Weights of a small GPT-style language model, trained from scratch on English Wikipedia: LayerNorm before each block.
Each number is 128 + 32 x the weight over its row's rms, rounded and kept within 0 to 255. Layers, rows and columns count from 0. Numbers have three digits each. The size before them is the row's rms in percent of the matrix's.

# layer 4 attention query, 256x256, rms 0.0247, rows 69-123, columns 128-255
132:123170132155132104091150084139095151162126114126146179188098106110120125114201133080185083121094129140139091138185040072129137129099147181154110143134163131163159125104134109109148195183175138154131135115051116137114160114143099115119098148137117096103071099087131144174133110102108142133161142104140207138153133178131103126106102112164109103166135170121182081151104136130170130020114
148:117150166153162121182130117128114126160119082124130081108140115120127124143091091151117095147148093075103118153098171150125126099139107103180133104126150119129180091139104225140158118103111162149190160147139158131144155132102122141147154140128130193125103123166108097128043143127108093126089133112082093115147086067111139108156162157164146103137110130089140153060181169145114111088158
109:096105093161110136163127175089145132121125206183121132142126064147140126163077195118088133159120124134109175079154144162116107147123131122109151144103060112107157123109194063097145141201126154138112135143147189117132065128156051163179129096156114209125120148196106094131143111097125104162070098061106102102101129097130129113136161090133154192152102104103145120133136073121112101160147
115:103107061109187145173132119181168121129136150121100128115138143120109124161110129151080086119168095149167121161055205158132118091129088148123188056098114129128131174151140154125134142174062141141140146110157116071142083152109147090115134094049072155167154069123086142111096105113147106130119140129144106097114174129142079147083170194122114129115135149107140104084132150122081072155096
120:203158117175099185130090175113083138129086114128167166104147122151145121108149144113142118120141148117093136114171112130124110123101181103180120175114145106111164098087105143162156147135121119185168129105160151112131150132111036089177127144189154127131089141129122093179105173103120063092129142136136109105171127119103205092110055093104148134139120126168139101070151131157124080108165
115:124179143129186161070150112071109104153108165126154144140125149143102131074150098080111142041162147094144105117143100134171176139160121121150074142147144126200095115147175126105171105123116111137104120141151123126126166117127118112053135136133065169142063077108120094194189145125154101116082104163129122160147109127145155119101051115211112140155204188135119065139146081136176097115184
131:197122124118107158118189157174105164083132220196115194167137115118127102194145085077175118131112112143159178101165127097143091165138170134106134136196122141126163170108147066132123112128175125130097079115115125166084062100081160110099117164158141101100170162080144132117135176111099173140114123130141112057127112165102123093146115125027126129141119130150147136177110150137145126109156
111:118168112165123095121191120129091175091083113133152140124139120085167126185123129103114075133123068165215124147128102119141114127119126080103057140139072135114225121125145089135113156176148116141130084113117121019186140125164106177186202146165138089074120143124104141123116153078107130139061126135099163106117074125187117152144187144116111155129126131129113193109198142131125171070166
095:156126136128166116167086118083128143119215096138091121133134057129083068121135085112168139139109116137106163129150170131110079109089182141131214131137167167127075103105112143142115137145142136057128146184126203176143165143115124167160115133103113087157153204199080142097071102115092115079146137109203114201125117153188088084126136157131127115154145137140139102166117166117131093108110
110:166095105152098145095083199176185132082178135156155137137162186124139078153110080106161177109123159121148150113105110163149139150172226129038131133163172126120124175095134124112126132099162117182113120099108143150148166125099135113113124129111123120151194184134118090093134129086108144113131167151148113149121162183055113106073111070084097097081166134123080184132146127183173113131158
108:147171132160151161139135125113102116133124141076117098148191068174128160102198091161102105087150130111107073184083168149126154122079079092102113123120177118122106137135117180148146105103151153165120142154113101041148131163159131198171176085100117104146105149049138179149111193132103122082127125160167109165098131112255081157162127201125109116127121120176167100121142169130071074120120
119:149150166078135131120159152083105100077112134160204154138140092173087096127118115129194087153139123188134121086168120125070155105126187169130125179165084135137212074128147115129109171142135093114151131108106149125096106094125124113092116106134147116122077151109095112179169247105169157139107027103128131136106095156104153114121158130115111142171052128133123169173072124118138138131128
122:143206136126178066148149163152097143124116099107124053127111071163136126143128143187138149099132091165119152147121173086108166101129065146127233135135059124094161108153061125139137128098133166156126180152129114101158065119122156152105135185123123127147170078120130152105072135188111152110173089145139084146109068089144088101178129183087134084137132116098094193137079148076092117139032
110:128160112168139107142091117162099141128094140147105146100138134147125110180168147095053135087171104135060083169106104077164150119146079185109068174112099104119154123108170134116172126116152109142080111103138070097163131130121167114115115148079118201070125133061116154149133122066115115089108089142165172143153118172158130138124170183121086146135192188071148185046095118117123025132124
116:105080108086089124110086109064170189151165054164090114108112146130109155080141173140160119105093163153108083136132153115098094162119111155148153157107144148146082138130138048160124126104103164054108096171178173188130139159167173138118116071141147174113128137191115123073134112139123135124150109195131076116112149152135120159207095143137152124074154099131079130124195096098062158174112
102:112111118135062145140071125134152146123123124072074136071087121124164183081128160129122165108144123127167172071163108122123100096121106133153131122130152148154047154145120113091098144102124133141126131126172125208174148171112139077113152087137158147199121095186178088106097092173201150118154156109111113185112111126080183155158060167159180150111140092129090126117125116087148110172157
141:160144139122169064172112119103107142165089090140093107115159095163132096133127096184098115166102138139110117162127172181100112061107089133215163121158128093156146110138115148126137083145134176128140175208122179132163156167126146160165150128129137137175130142191130135125091170126071099066109132105126094186149092074151110116172114212157117065129125118107136069080186160109117129070110
171:115126112162164087191121115149150101139113103087098066078127121142144145140080115175046097158125087097096150162103166178088100114112088070164139042123156149106082179134164167124140095120113142148127175182123121149151122157163156194185162082153174134120168110165143153058096114124091108096145139118108087135083127081160104170162139204141133094121080118118137133097143184135100140110103
113:054117114145156123178130088132127107183202117119126136094150129085157121116095111124164138146131148158080084128084130152050139090153106129187178120078192110050184117129112161140138161179130138137124181149112169125103161147131148194173139129143127187145091151156130128151104127100097106150139100130130161143090079087101127175109184163133123136063112121114148130129123139106147137087103
102:176142139131105134132155122146098151086110062159176120091142113126131163178145100129079058181144085070152100159144129157106125126058168184115134153100144144130140139091102132160071220126152069164135115072177143113149194149145133017124168128173146078111118132177085109124040164117082144135103125082113159118154074093089118084074108158086103079122131142154150179125126145102203172084174
121:094090088111168069147110057161129123067085142074080137093133134140107132151189116194089123168144090148144138131115195108118125121091101123109086089090118165131124123146149084151169089146097176174143134170150086099156072114174200148155111078122129107158161147084144164069115144129145134134079137144129134087103161136110162164137069145055083131094121143082125169132095138111071121158101
125:128142115105064140135117149137115101133126078126178173120153190108111109117165112127139133112158152149143121141129086109156128120138116154134100118060152118145162114101078158161087205153137094129222117059150103133138172143148081118114179134133094157131061125148143132155125130108136083178138162156141179081112197120120159109127122053143125180117086152136161106138158128141173128133197
128:109133084180199114163092121136149181129146111133085096108178097163147134139140135158098080107152106160124128150146158134132126079112097115159146090131112134069061112171153165130131069121092141134133144214121152108152120162121187150139164113142109143159145087144123147106088147121153089054074094178157076168095141082214060136125101154104135123088186113113149110094169127130116103147097
118:072134085135170102222119042136122136152121091142120070123146102155178159126112146155074110127114064176099158124128135143088140069139074090137159071105124138103103138169160143116094089174133160109130198122175143045115054147153157173163097124155166171123140065153139146100102187088116144128130090168099134146132157056145129098174189177150119111094137133121148095133151164065097149158101
127:127122143100133106179056119133178089130139081110104078060115080135143094127071130161097097173127088157119166061161121162084096132126093105182156099127172134123138181131168152083128077181102143112097182158084116150129123162171162196171142068154167164131141097148172134092102100094075152131128139124171101191069137131105127151176118192140169147144078105074146129137124174119131156135093
146:123134113138116135057153087080094156191121157177198190155130195119100150110132170045156177071107152139141095123130076106190117164152134127120069184122119123167155086149104078145120169172135167102094112090132133133117139115115098122108109155103085178112126091114151116198166088155189108169132144138110162151176087171141130130134150107160147166121161129102122130135135087120146123103149
121:127074103161083152152132140141130076124139192209075131118128146127134147116113157162168158137118087112133075112181070136163125142207106092132097156144148169147081106140154093113115057064158124085097143143166151163092119111142125159174190090156159203131111132142110115099163132105145183136149146129166107075124122078106105140061096081143108143088115091155078138105100044086139126168162
108:104126138067106145077109159092128154136154121175124175138103190200103100133043090099172155097115135143126133052166150117147123101092191181089088171115170109162196087125108086119148135105138127156122131146121115160053079076128143130093064137135151098103145216111095131123140099171088127138146096107165145104131132181135122098101133110135158110119102119127101126159116106116111159132168
111:172066123132183161120132185141164113132134210065100105066160065109131114121165104127042137184113079095092147100153140145154105131188129162148089141178131133136126149095187158109158064069114106158074073113157107052144103084106117083154199091154126154162095147121171100149130108123144116124105101153164138120111202167139105119116116114084088138166099143086133137081086145146148091213134
119:169103141127161145058126164099118179103129119131155212193106120174106113108118143084123113117133165125099113108174058192125083155108164205076115146167125114154174072090176149074138057123145133130146098134152133104093130137074138221095089108146072112126083177141118117098184177097081119088103090140134131097149191162077117110113129078147156121101160176108163095162100062119092146147138
126:133126131116138119152091121099086104177105078055131082104163115175121134099126149123100095116091145106104122110109152146100112112109104111161175104113152162136135109142128168155131156136131200163121177134153170102150131174151085161241129125131162136192128122190114134159097122132133090117143166133114108180104157115200119145171120160149133097150144078149129075145175148128116119125094
104:111155123103169137117194068128094130145097113113152191131085082053064153076092155087128137106106153115137089117133126083096117098110143176102184158151093139150157144139121171136117154120152145132147134071135088126134178052120157136097165150144113135121067115164057111138127104199161130076181032132041154109118091167106131165069136082173158090137155167143110072108146131049100110114087
123:112117147092096153126070163083167140129166150109121140165139200111161132102129169102109141146121166137159080147149102113162174158144084160073116135069129096164088169133079116143126121116141107079097105085127107128089078147188063132135085106077095167112122134091121135094117064137114161195090189154178172104106227147120092121118140072132111177083100091146149138161108130134119092171125
107:141127142066137136111155101142125074102102063067119158089090048150093154136131069159122119128155094078088147133105154140151113125131101178089187126081195111114106131126149154152125142124122065108112154148097034135114115105115173125077162132117115115093148093100107134107134102197132087130164150093158156115093140177143113130166098175119136059113102156137178119155129146117138158161098
105:144155173113103136139140057148112102160109093090111092157105163155098138083152104131150102094110163097121118129094149088134126109119082128152125135132143099163103165101077201142146125110115155155148123097139137122163144109105105137110121136035110142132117073122117151173101069131138123131160199175101146166176138176103109139204132155216112110134138149088125120146146137140082120110106
135:126118145123107163117160161111130168159151134157105213152128231094145094091171118070142105100065177123105078166127038129158165164153143163136100116125117100147158147105117107111101141099129095109175077094149123156071157150127097130075092137076116190100099143120134109160127134118134098144125147155103159106174184146141165079060145096161126146102193154105152085074135112160148072056159
105:114117146109078151139118186136114136119175155138106113104108160077124118136073200138137168108145169148126140078129102063140131137176149148112131121133100128164110185151109084112106121133131134091086123094129124193110119111139051079094073178130156154129186109108138125097162073131112177140118151153128198100171152164092148099122060078151192150135128116166118084131091168136184119162124
108:142101157147129117086119175133142143149149144122148102136146206151130073108136159111119129097085170116111127196043087128104183127106150103127118146140134071108189087090062174133174169084128144138105134137135171124110152162120081223143096130104147151133122147129136143141113136075076099096144163145179089129148131092160125092091138093112132128159151131104095134070120128172106053114095
127:204119181116094112152105144097128150106127108199130208176137146101138086131142078138145179094112144121074157145158100128165128181144145131114109147079134094144150102111114145143133117116142094072167095120110158204103152132097103138080062165075067140066199161106108105100121156141092099161111129151145080107153138141057166109153135070126113128116160131123123122103136077150146112103168
109:190108147134117141105142134139146096087116163141149208168182147133082105137106123060168147091141121130101154108128114156119101114098177072155092126162172118125216120099145179133159160121193104183122114086162131103101115093109114177182105098146145067097134175137137118171196159004088094121148162164114148133133138155122168154069162131201097125154114169145121092135128142108099097182178
115:094179162179147119034121139153102178210141127141168078152132153137145172201138147108151048137088180113171099138127097123108133119081129141102131152133126143132164129107086165096133153164121119113135141193122172075158128167141132145106140140115135044149116120123129174136136150151154103113123151081114129151154119142085093119124102130116125146099078142145089137156124120160160100090108
120:146106115156143067176152108116119157154089091154114069129196100148166106134119177202116130106145066092130156140137166178149108128140029104113145137110115073104142131134111102148155029113108208121151139169096199131160113135166101176178174135095119167144161120148116144059096128104037116128136158125150094122103105096172078136155173160099103088083144109099093107081176138129103134143087
107:070123117117115081112139133078141215200138085082176149131116123127142157085168088137156086116125121110132079110124083169136120130081143164092120101143131120142169126156098167066115173135128189170158106091118164102136174144177111191149118090188143142142069119155188122143134179150149119117086129109104174141137150137134098119110175126143141107088122141081168124210140142144169116070138
110:108150120120154107168115123147145140141207111109076100094166136145104106130123087181113152168135161108104137161037155125143105132095108134183147073096162104082101171106126202197155080111102150134124131132126113158118180141079214138121125126116116155146116153130159128154078094131098101120084158158113076112093165081135137117148091162113135188112111109114148127127125169144124093111078
111:110112113165171111097164146152122098122146120099112142137094185119131088157190126140112119149178116065098143153110115072156175133132111163072058107111102091140108151105129119133137128112118119157159096101135109116086141050128134080094098118115104130097099135114112126139082136098137097143103134134091186102167176108073156100096116063140101126086142195060133170081100117177163115098183
128:120136108118120083139096093158149134120104112084055033069132076159119124103105116147079156147115131078114115158069181119107137108080088155133180077145120118111068114125118169160160103139092162126127143185176130119177131163112137136141204090128155125178121082117172152123126116113139135094165150108104064145118141104155128141144124183128128123091099128117127154110155161141115142214041
116:157128119166096114127138199088120132071117144126095137109162123116154122165124121124070116158106138115144170130118114160123146151112130131110112077127065132158125131116145114124094123152132082127081095090116163185129135155133067225160169081070137129104175157127112154086147155136127112153120132097137101135084134121222084167130123162118128123191163075186112159174140155156102073119155
109:139159122122143149147117110153133138074127160174142145165141143159084111204131068144135145112082064143136131161137146119172038159133110131094112106130139155170160121151143138094124066136136112136178129071179090065069109129131192152132062167107126082089148152075133154086151151105087142149090141161162137135149155145088111129159131128136104094128204142191131131181140148081101106111166
137:123131140074177092204197122111109058185096138153137127113137183173105103115077080148072120142160140136119146176104150143121117106101079090196146089107168111149133145131092163161153138145110181108103208163107141117094107145092154173183096122158123121104144071136130147107116175132077103125136136172117114148080109057135093156113162181186154115120090139086167083136119137120134190117101
135:159169138128146108143133099155127082115108071117153066075135050133102128147128105144082089137133108085082164154134137172079090097113104074150173089081100147107108157107128163137142131137138095181136183183107131124165110148153127198194174083165162078130170111133105168091097156162043085110193108160124095154071089094145085177152120181175179163178071124114107170111115148132143155136096
133:078115128141173137116127133174144092155142134065113086086126031162112132132104145142093102121153087135119165103116120160085074122113118102134225084154119173060136139139146132097124113141137149149108203186082122101134099157130158181136163083205173081135127108146182134104138169183059127077171081102102084156083070082190101153148162153089212104170105142117141083124113137147142189158073
138:116140124170163099233134083090104133110125099136095128147181126139131083125106101178141145165136101132071134153119159169145087098131080103192113090142150143118101086157150171147143037075141163097145138192087149144092156124093161217212179138153144153118140149160098135074102148129081130093094128129113127155125079089169105134141238152149107122119120104158167108111142164088090152146114
115:106133115144147093143145155175104099169153211080149101115171094094116115109081144143151132138115113125113142165151108127134110109124100119190206135129138108134153155090115184105138151181087114133089138153068174108145141124117046126217154168140134117138116128167146131152143077101180059158137176115133114124108191134151102172126134124214137137162086136138076101123116129157198083141140
111:187150147070162074106140083094076130178077144075110152102122087115096129074121104118084121138089153132088083153175127108117141137068111177203184159106159114175118135135077167157108144163093151140097119103145123115130101135172119170193114112156126085134129101112156160167107121123163107146138147148154163171102190199132134137185045152166113094102086132108119109156108152127099135100059
113:124201075157053092146062167131094138121110030211128157148110202120147151146140116116192114143146137176127136091124093068129088099126177127102108126114093138104176080084177136161082170126143096106137074117112176180168190135089132080131111157129143192108143177159107118139105148098175076127119123127094109147132122119081129141120156109125093164114145100176081175136171123115182137140192
# layer 4 attention key, 256x256, rms 0.0331, rows 69-122, columns 128-255
114:139122161158159157089165151146134115104069190125124141076119132192098187157170158136211104096116112081039096089143124116150128114161158137157070168138107184111077134111071120136144108114119150205104078146147102142130071121110108123073092098149082089151126092086077155141127077157114168149120182184133172101097145133151083031143111056100147132096099135139152166111113109169133178112147
118:080127126084194134136134098161130103221139142155104076089103148168179088114153123121120116164153105144092189174114137143115119115120157115119121088078160102102089099152170139073135137125141165128130159138146167153069126156165125164126143154093121133139095105097178163094090141175056112107124157146104084120140070086206148138164163138134122140144118110109103152151154210113118149105201
111:151165132117132118127088165072151134107113165134123093131179084142162130148091140089031109147074131125177126137117191179146130158121138121085139110085114152164176121085095175062150114200155102167109179100103164139114103090109090098138173102104128188128184107113095113139157169184178119128097178096123154160121076143166113122170185153111098161159148089117170108130129094150127120150135
103:093184086102137084095098102134152107110181146123129156168203121081084129082113096149065108103137134132163165143083221106142135125102126134084185095138132115170135106087127150150144169167124157132126147090113030124144163121117111093157124124090134100117120104140108168080111066108187072164102151106072165112137194135146096125090151136196110143134140130112055151099089172155125083189072
108:072123105135116163157144212110125162137120135112153173130103065089154129161125147137132067166161070189119113125185107139146136111087116115126134058081128174177108124161136109100162148131175099156148164121105158124088148077095112128151150154148100180114133102066164109097133255118136100155168138136142138139150143146160170092184101087123120146063146135133156151127142137175120153115137
112:134161115140093193154113123076143129154102152124151124102118090103178159129128093167150063072101148153141134083097089127189137109130164154145071097113120125131128104146157143146066130100146076182147096148116148147129094182115135094134135121062115079152102104077139129152136122172121121135128139207156135093136106120094148128178134115158107102149103075141153166127143105142135174149175
110:113125153153142165126129171130138151117152063131090127164143123155069146109130140060153112127142123092118181170142193144172078169131217193084132145140160104166158121102139124076152107121119170164133106147097110097118098121093114135139162126115082129148108057121099122138107170091127187097082132200148105077173131213069111118083140133073148099140158112180144118126098086102170132175105
099:101115114184085113132182160165124166108166160158159129114149094122079099132167105169111108109123071180129148148172086144136147157117071146172096181149124137170159161125097171104132096182156165156126164081093093118143135121113141117182146076115093184102120117125133141187173137139078184119093148151118130197108161130136069198151158135116138140142143077152108146133085103115184149141173
094:159132131167124194112037122121031138146132118109149146122179137118117130119144163108142113144120097100112126123085163135101084149172158154173135142109152137141084129081179110152098136120130099098114136131125125178129106148126177108072147102162141217153127124159077118125074127105076069109111143115155149117081130095131093086123133112125052092108120115183177070057117134114126109132118
105:173096092100159108124125120167162136139193104101091161150126149111110104120117106097115106159117169134143173121059135140173141121132200142063130106137109087094145157169118107094189090044128186081118107040137120108144117149139079110113210136110151143113183129140096128169132048080105154133144089134152098126160125110168173166105116161147117075056147131176156163113110122155119043096127
105:116178110190097153160153075103154159108121133108174126146116101096145120088121107149169110059122093169166092145061134100136077111088097126163106060064166134183148120136117131147117169112133113136146159092150082126162174113072121122171103115124155126112115081096125110144134087122136189114178071141129085108171120138101090095102145132157098094111105152148094122121148119113082171186129
107:184169155094041156103152111113144103151124140146107091134124068130187110114104146118133109058077089134148085196143114179112124115106167124111141158104164081128149089099153060158143100182159116136121147131102191174103101108142102139135080103105144180184128139127130135124078159151057109135132103172123087146152106144117124108124179135103080144146050087168142127105181120099135166130127
120:146137120112115133106123176207119137099178112109125089121163103154088159091142185134130154049109133126153137143122150143141205139109176107140207164151134129099162148101112129104127136194093137151142141114087162112159126104132163097132080133142130175103121137198191153131084140174117127091112103182114111143070095164109041109070119124145159161175093144117084086138131130101146129064086
109:115190117056077172113123098117115153120121138099145121068133111125067137134089119103098173106113145132133121128110096085152145115120104118155156118130149138086148139166165164125091211139080157216144085070190082083138079094129099139133131095133143100070090164111068168142098163193167134123119129127107154146105191115164110187094075101178108204087123075153114181077102158154111117130164
113:142102136171109080113123145043101127114143105157195126172161209126114166095127159115163155139087158123149055120174130130046107124112175115122117149122178128155087126115102149113085113125129109149157062127122147109133200190136133108122134125195148115118061162176202114134181112121126066086104111094126098098142121121090112128150107117110126095132119109121122079108082132118126144138134
100:132089133126144094076078134118109186118150111093183131126096111134150118096064122093090120187157109101170137076145098147117123114136150160117168075223131146081198101118127132138093106093106095103154106164106142125143142159191120142150121120175150136113083077164168112097157109077157120130167189134117135140129181141107083142158127175169155155124094121085143190134141127124076071094123
107:139139157138069134130109129090083131161140169124151109168102129173114094147168155167119136139112138123093128156097108101071155127104096154155125100108146113129141106162165121189081100054108136137138166195050160116135155107167103101110122120110132151137144103154141141098070174113042104146128165171119144190131136092092153091152119117153151082106115130107147057110146122131169188122165
131:116153135125189077148145074132073095178123106089073144124080179254152103153109132133120153153126107120066157158101152117135067083157082102171122052092153152139122167159154222108146110102096177069124149130145106101144133164141165170164137137154126112126139081152120137096155132152128144118132074119079115189112155089195137171148144157156107086106109152149130140084129166059150142103134
106:154079105117161071134158159099108201177145122117065162103220120090148149098091118047125139192104091147100134161107106191147148084132107135107227086145191099114067096145116136075128124116084119157128114121085149144147155151147144130139113070176188193154124150149142129165134150191106131134149131105096135119088089134124105119153151145088164151132165119125114091115101179134163108118167
100:135093098119138122193117142135132157119088086144140121115071145208138187154146192138172143186171071096119155188097159138087065127151162097127098141066149188129074191154161088098162131136161133138109136147118159101121096142142158146138177076171139141124088114125092174134130112107129153108052120138137130116109145143150155099112165138115152141126067149124127146174083119050118123104151
109:104114122096189027134096190117174136116115143100153202101152121135153152166124112175109150153125040147142107139078143115163061158078172107168136114129144149153181095121112129153154138117102181159120115126140116118157181113124160112153117095143101110151092113180091142101161091141170132110160109145057178160122144125133122140071084120146112116134118108107124126051108108072124118090106
109:144132094111089093172129168195130104145128197134112150143136179099082083121177142178154120142109119171164082109163058157144107119107094105131125151133141121128154090066095123119093120095141080153148142126119132137094136156083065099102133094196078221183125154154101103123163110108093133183111106103160132092101133168129157110192157085125155138169119160122131181136143152138079072156164
101:052215118156126072134096149098159143199185138139122140168163111131158169115152080101121102092154117119119144134144149105161138158117126102117148100146122123130096138111163146106085128160140124123152095109077122096142159181086117119085130130121161103126116128110107183155113143184135054104087124178128091097097183106157094113127097091134079168114044054144104138134116109117150056158135
107:121145105154120157195114124074137100163173100157100094086154098145140127076113112120136134127078132111049151184122151137180136140138119132168135148121098124090144070122157141118098123139122125160124143137098130088115168122085175116118117145111151202119040058138141148172069146151172142129149110090109168175062226122145098181124143162095135139106171091115076094109161117150147131064060
114:124154172082081093147106104114138092189144103106130122115091092176164069139106129127069077153130068118076178121118143153117110095187070110175175124096143173086102130117161086124108116097104128098096092142087131127136144129146178151098104127203166177123152112128173116131122190134086069155122143074119171186105143126143111167167124159168130069094142167153170106104155091125172150078124
122:138147125132109134119141188076130157089100093148175115137174157077089133137166121114107184140085156161133125125122086136147096124139144125106107175170103111156143124137131150139084155158124169114130079109139130156139112137163151102206079110127141105113084124112156137171185143110214125090110206097125158093162093136142089117123104128131130134164144092097128143114110162177106165122185
119:134127117164161113150112145109165151144110162128158119146130124167210136074119117128170082116092163144172122138156122140151087058112124061102106094097135189185132121129137186158080130104131096134196125100113190073112102111152152108145114136146144146111151129129084121080126129149093168118175098132132176168139124071107072158135168118092099055165164077116125130132141109114122143151189
100:175175134051091166051123103124123173131160105142156081172125102156118090100100143114156132108101108135117130090115149151063183108072180144106118173101112102160170148130097121164171100147096210128071132115175148150107136111165131112131093101136201134152143208102107120108161170164056155132106076123108141127157078142187120118115114180179099121135135119179156091126149156160127149101152
111:089125123097118169170155105131110078156171118135119096140061125151133135138141077095113153124140112135175175164127185131148174170120062142116129170102114164119196185150133145122170165097067090182160119125132095111123126110108108152160176104083112136111135140141157108090144120165135105166171102130217120122172108158130178191133160124118096125134086113064154080116122110147164104163101
112:167117159100077198124115151093133109136196135131138064208055070143083119110158044159126094088061132122154169096123097109153155131120136203087148156127138120130165129098178064104137145082126088099154125110164096139097136139035139165108145138136140102077134170178107115128104117200089103150107113138120126079137113124136149173163123110110118131083151114073178087113108091144154160153088
101:060132137146166118142166181073085117099109137107204080114117169100120100116080180161119101199115051106119120119115122169086131170068107125200088155094062142135130104154097165122090147084161131152088138159128113114090213151158121128145181107180151201160094132051148126114142104115109076098154150102140099094098135143159127138115142131104157112100140114132139107146075077134140100091115
102:118143142066161126087172128131161151091111107178115126085185093105104152103162112138131123118097134121086073114170118153130149119181085180096157164158112109160114104132137137153129147145104097104179139081123166128142159168131126074177052125117128089153115154142107120116061042187113102136128142102109078127144032102127124182155184091124172139176092081086083110115062148068133138111113
098:122112099079084070107131116110126109110162118127151105198125122111198110104076126149144139134143148118215119088126147107073147117176097129157136152089127154162072133096050079148162123136199126107121133086139077129158155098079079114129139116159080151090106164121167130141189050090175185109153118051118168129133118181097088109085135115086073116197147181183117120175158094155137122142123
113:160157130075133116134106093178134170082089009124105071120104174123064115157161137129164120112094138094121147123094141080163073093115160100112183154138175153105159122144127149114120136128115201146094089137155104112115118128129149145189129125096185100142146118128141099112168145183105105123062048142142119097082100140150123111121138130181103093124133181166158144141094112096124138148150
102:111157160123179175110175110110124070106060099144117151113107157126119099090107128179135166086156192066099131100104132129150191155137137127103081196144099077117094079130096137146140179102132124143156069134205105179108159104172069149155108158132103107119106078127144154116064084060156115108142173120126078091120124128093147092097136106170192115117223107101077158159115167161092082128092
111:067074133099066114079133149107078125125116147081105151120127219107190172103156118080167138107146165112162163064176133111131177111149107147112107117093125058123104130136130096102103104061142122103136134077125099089107126134098109097144078171118143078128158151116159169123180133138144128169157166150086124102102144120085127127137141106089128121129105124174176168137139111192113104159176
094:086096148098128179114112098142147067149149086120103072141141135073141118130095150137085127163189148103075099166166160128101139121147125131157134139154025175086130152126113133085111114157168093153114105164133174139154086134126066098093201143124114148154183093065128102127087142087159152148114127042183122107161144100125177148125118136173180120154120144140145158130155103167163105082156
105:117097129095130131124126174145085142129130189068118102120129132133173100134115137091120145046120212167135126159066085143148187122134122092109142112109153069142084138096128130099155090137178131111133203087150109113129097142084129093090136155177126146090151136103165123104140161109071112106184122102109076109141105113140106129081076051146111171114148184165106116162188175131150118128083
115:158140148105129141127022176153130152168082138112095163125158152092097107172188107096070133140093178133109139089167079081153107125136179089101120136056186046089116095146109068091140134135191087148171072114141173172051105144145061139095111152135119112148160190185109129111072144157125110124085130126127130111104109132157180126139059093095124140099193142188149098111140088151112114114176
110:207096098152125169088167118112079137158107108134104195126176079128100124165081063072147147106077172110094184182112068155125163129113135188151117145179166113116186100157100154176187117121115115144135131076155102119095097127128131161147117082105142148159181141176080091150105129096098171151192076149153122100174154132188174208142107097140116139046152112144096106078124136144128046148100
113:125125123123130120071178122169095111197145228153176055177074085117143097106115121159093122126144170097121115118131126143155109122112110169100098159128054094180055158136101095080134052167116153117155159151108086131115113131134119099128143137121079113152125168058102162124092110145147141141090168092110110149154184099106126097101119091147144140122127147069095164165115157115144142116116
112:154170114175115076179113164120150167135173110129164084169206192185105136081146155154097103127170114142108107112111121111100149123076102074146175140074129186112155140140059188077150127106132135170129127083096143131136147128128149097158172144170102137098173121185110103133085168179079122125127105100102227145130096099120135148128166154154140080084171153121074089102100123093148150120134
108:146112093169136114098163113093129103146184158126140045162089167162119113128172140189149131132122119108138089112098125103125100149134147153114054178150121139074140094141081080110138021072102143088135141106119126134152139153127108131164161125127171120174179114145163127152086078152125149124135107158179122106119137182124106143169120101122190098104101155032157161090150151160127125090131
098:085164149110165140121075096112148068195090152111073208161148142110144098154161170134125177160153170072089132141069148101129084174116119070129144091143134103163113148118189077111110144096076073088137140133086100115152127110131170122124077130136150113125147125135227109128096128166122118151152120118194072113150098086129131089133096093145130084075114177106140130119138154107165116117111
105:182084094091168155139131117149132160135114096137045108042132147148124191147109126165143151094178119134116091102096156135192187134113144117099138119108090098107165204174127096083184132095119164128113169074195097103129070104105125109147144139110167142114131134182112122147158111171151148126161137148096191091094079104177173117090117116157098130134111132140118156091132098112115117113134
104:122134130135128110113102089147118120131099151111078103114137166170089105158113113113119175173107210109227138206118083165130100131091079149109165172151130123066138132127110154163130143108121177078174178202109089138161128144174109089136114154125128156096112131134137113154156092104102117093106092101138149176140157056087113143152141141208115069119166117078123110137105163156081076158085
114:115121147068083127086134174107119166116143096091131090146122112119198141138113130151072112134101135130146105037143076107146148119146117151139145118086140102158209092109105123113115104121181100131071130052128075138145069135166100152166116137114116182155170146072111109128157100118120131110112123154110097154199123137156065150099169135145132118177157144186180148149139100114160173107115
107:149171133144135185135100115159132070164173176133193149146122087121100075089158062197122134112051160117131165102134111055114122162119156148137157160124102109158147081139138119114122125179101083109113095134115136096114152094097129126109104087134130106120116197136084119154148131111136187141128094112163149132142144107124132186157069164204142131121170088160097151134111138145179077079154
122:164170139067124105183151129076118119130077094145056107194153133159059132159141119169082101094125102109086176182062124149157081079126130073117108117124132117176100140159099180124116098143119174075119163154081130127136122150155123139177083110126133129169155117146103157102095167097093143102117125119182134139099121115166126154106141128147135102155162175139074117120124140144175189189086
116:190098117137192092153160186142117132184087080093080170095086121147102142196120152152105090098137114135052135124120118151109141117142145114141127097093134163120091166117073172094131064143097169129153130159152164146099097154076142183165085112123132117186131148131076143138091178203122087134157065132091120146122129128212157121107143143137144122134104166118063163147122114137127128098111
104:119131144180166116133155104172122152176129107082074079102114108178054126131110118073131122103176101113059137155089177119119092126154130154133163077124078139094131151144111151081092061174078175110109166148153142084088156159111196143138148156119189091115164134123135159147094185192132069095096072146138081146105109147130120155144141146119143129152074158066162108178124107109167130140091
126:126135141129155166161122145039139165161143054182119075174190130160139100085179059128167138167147099120066141147095067143121094109116105149192126122163209144077083110142102139117101174101106112135135143146089159131134131152097159170155157083119121129158129126146061136142078136162077165077155104105165092150131082086132144146173193183066107112087110107104103134098156168103116147142155
106:170139114129155118072130111207108083149115164111087156134121130102118113110086089108051151148135189083111139160171126149104162127107089119106149140143083161147142146145064197086151058151134113109136122098075163158092077112150080122172159103134081197183197136147131105128130063158127151146158153120163134109144084063224165101167143078140126146118134096134144133150089097093179109123171
106:123126167068106094099132190136120101110082112177136138172117130119097118189141106176098159149078106126144127145191095138139124124129060127143151174083121164205116141135073111183152119112109104111148139122114139137126180111194115098187088069181100181183165145125177128105152136107133104150120165103136119168140086185104133123130127053158124045171137102121120073081097136115152154063131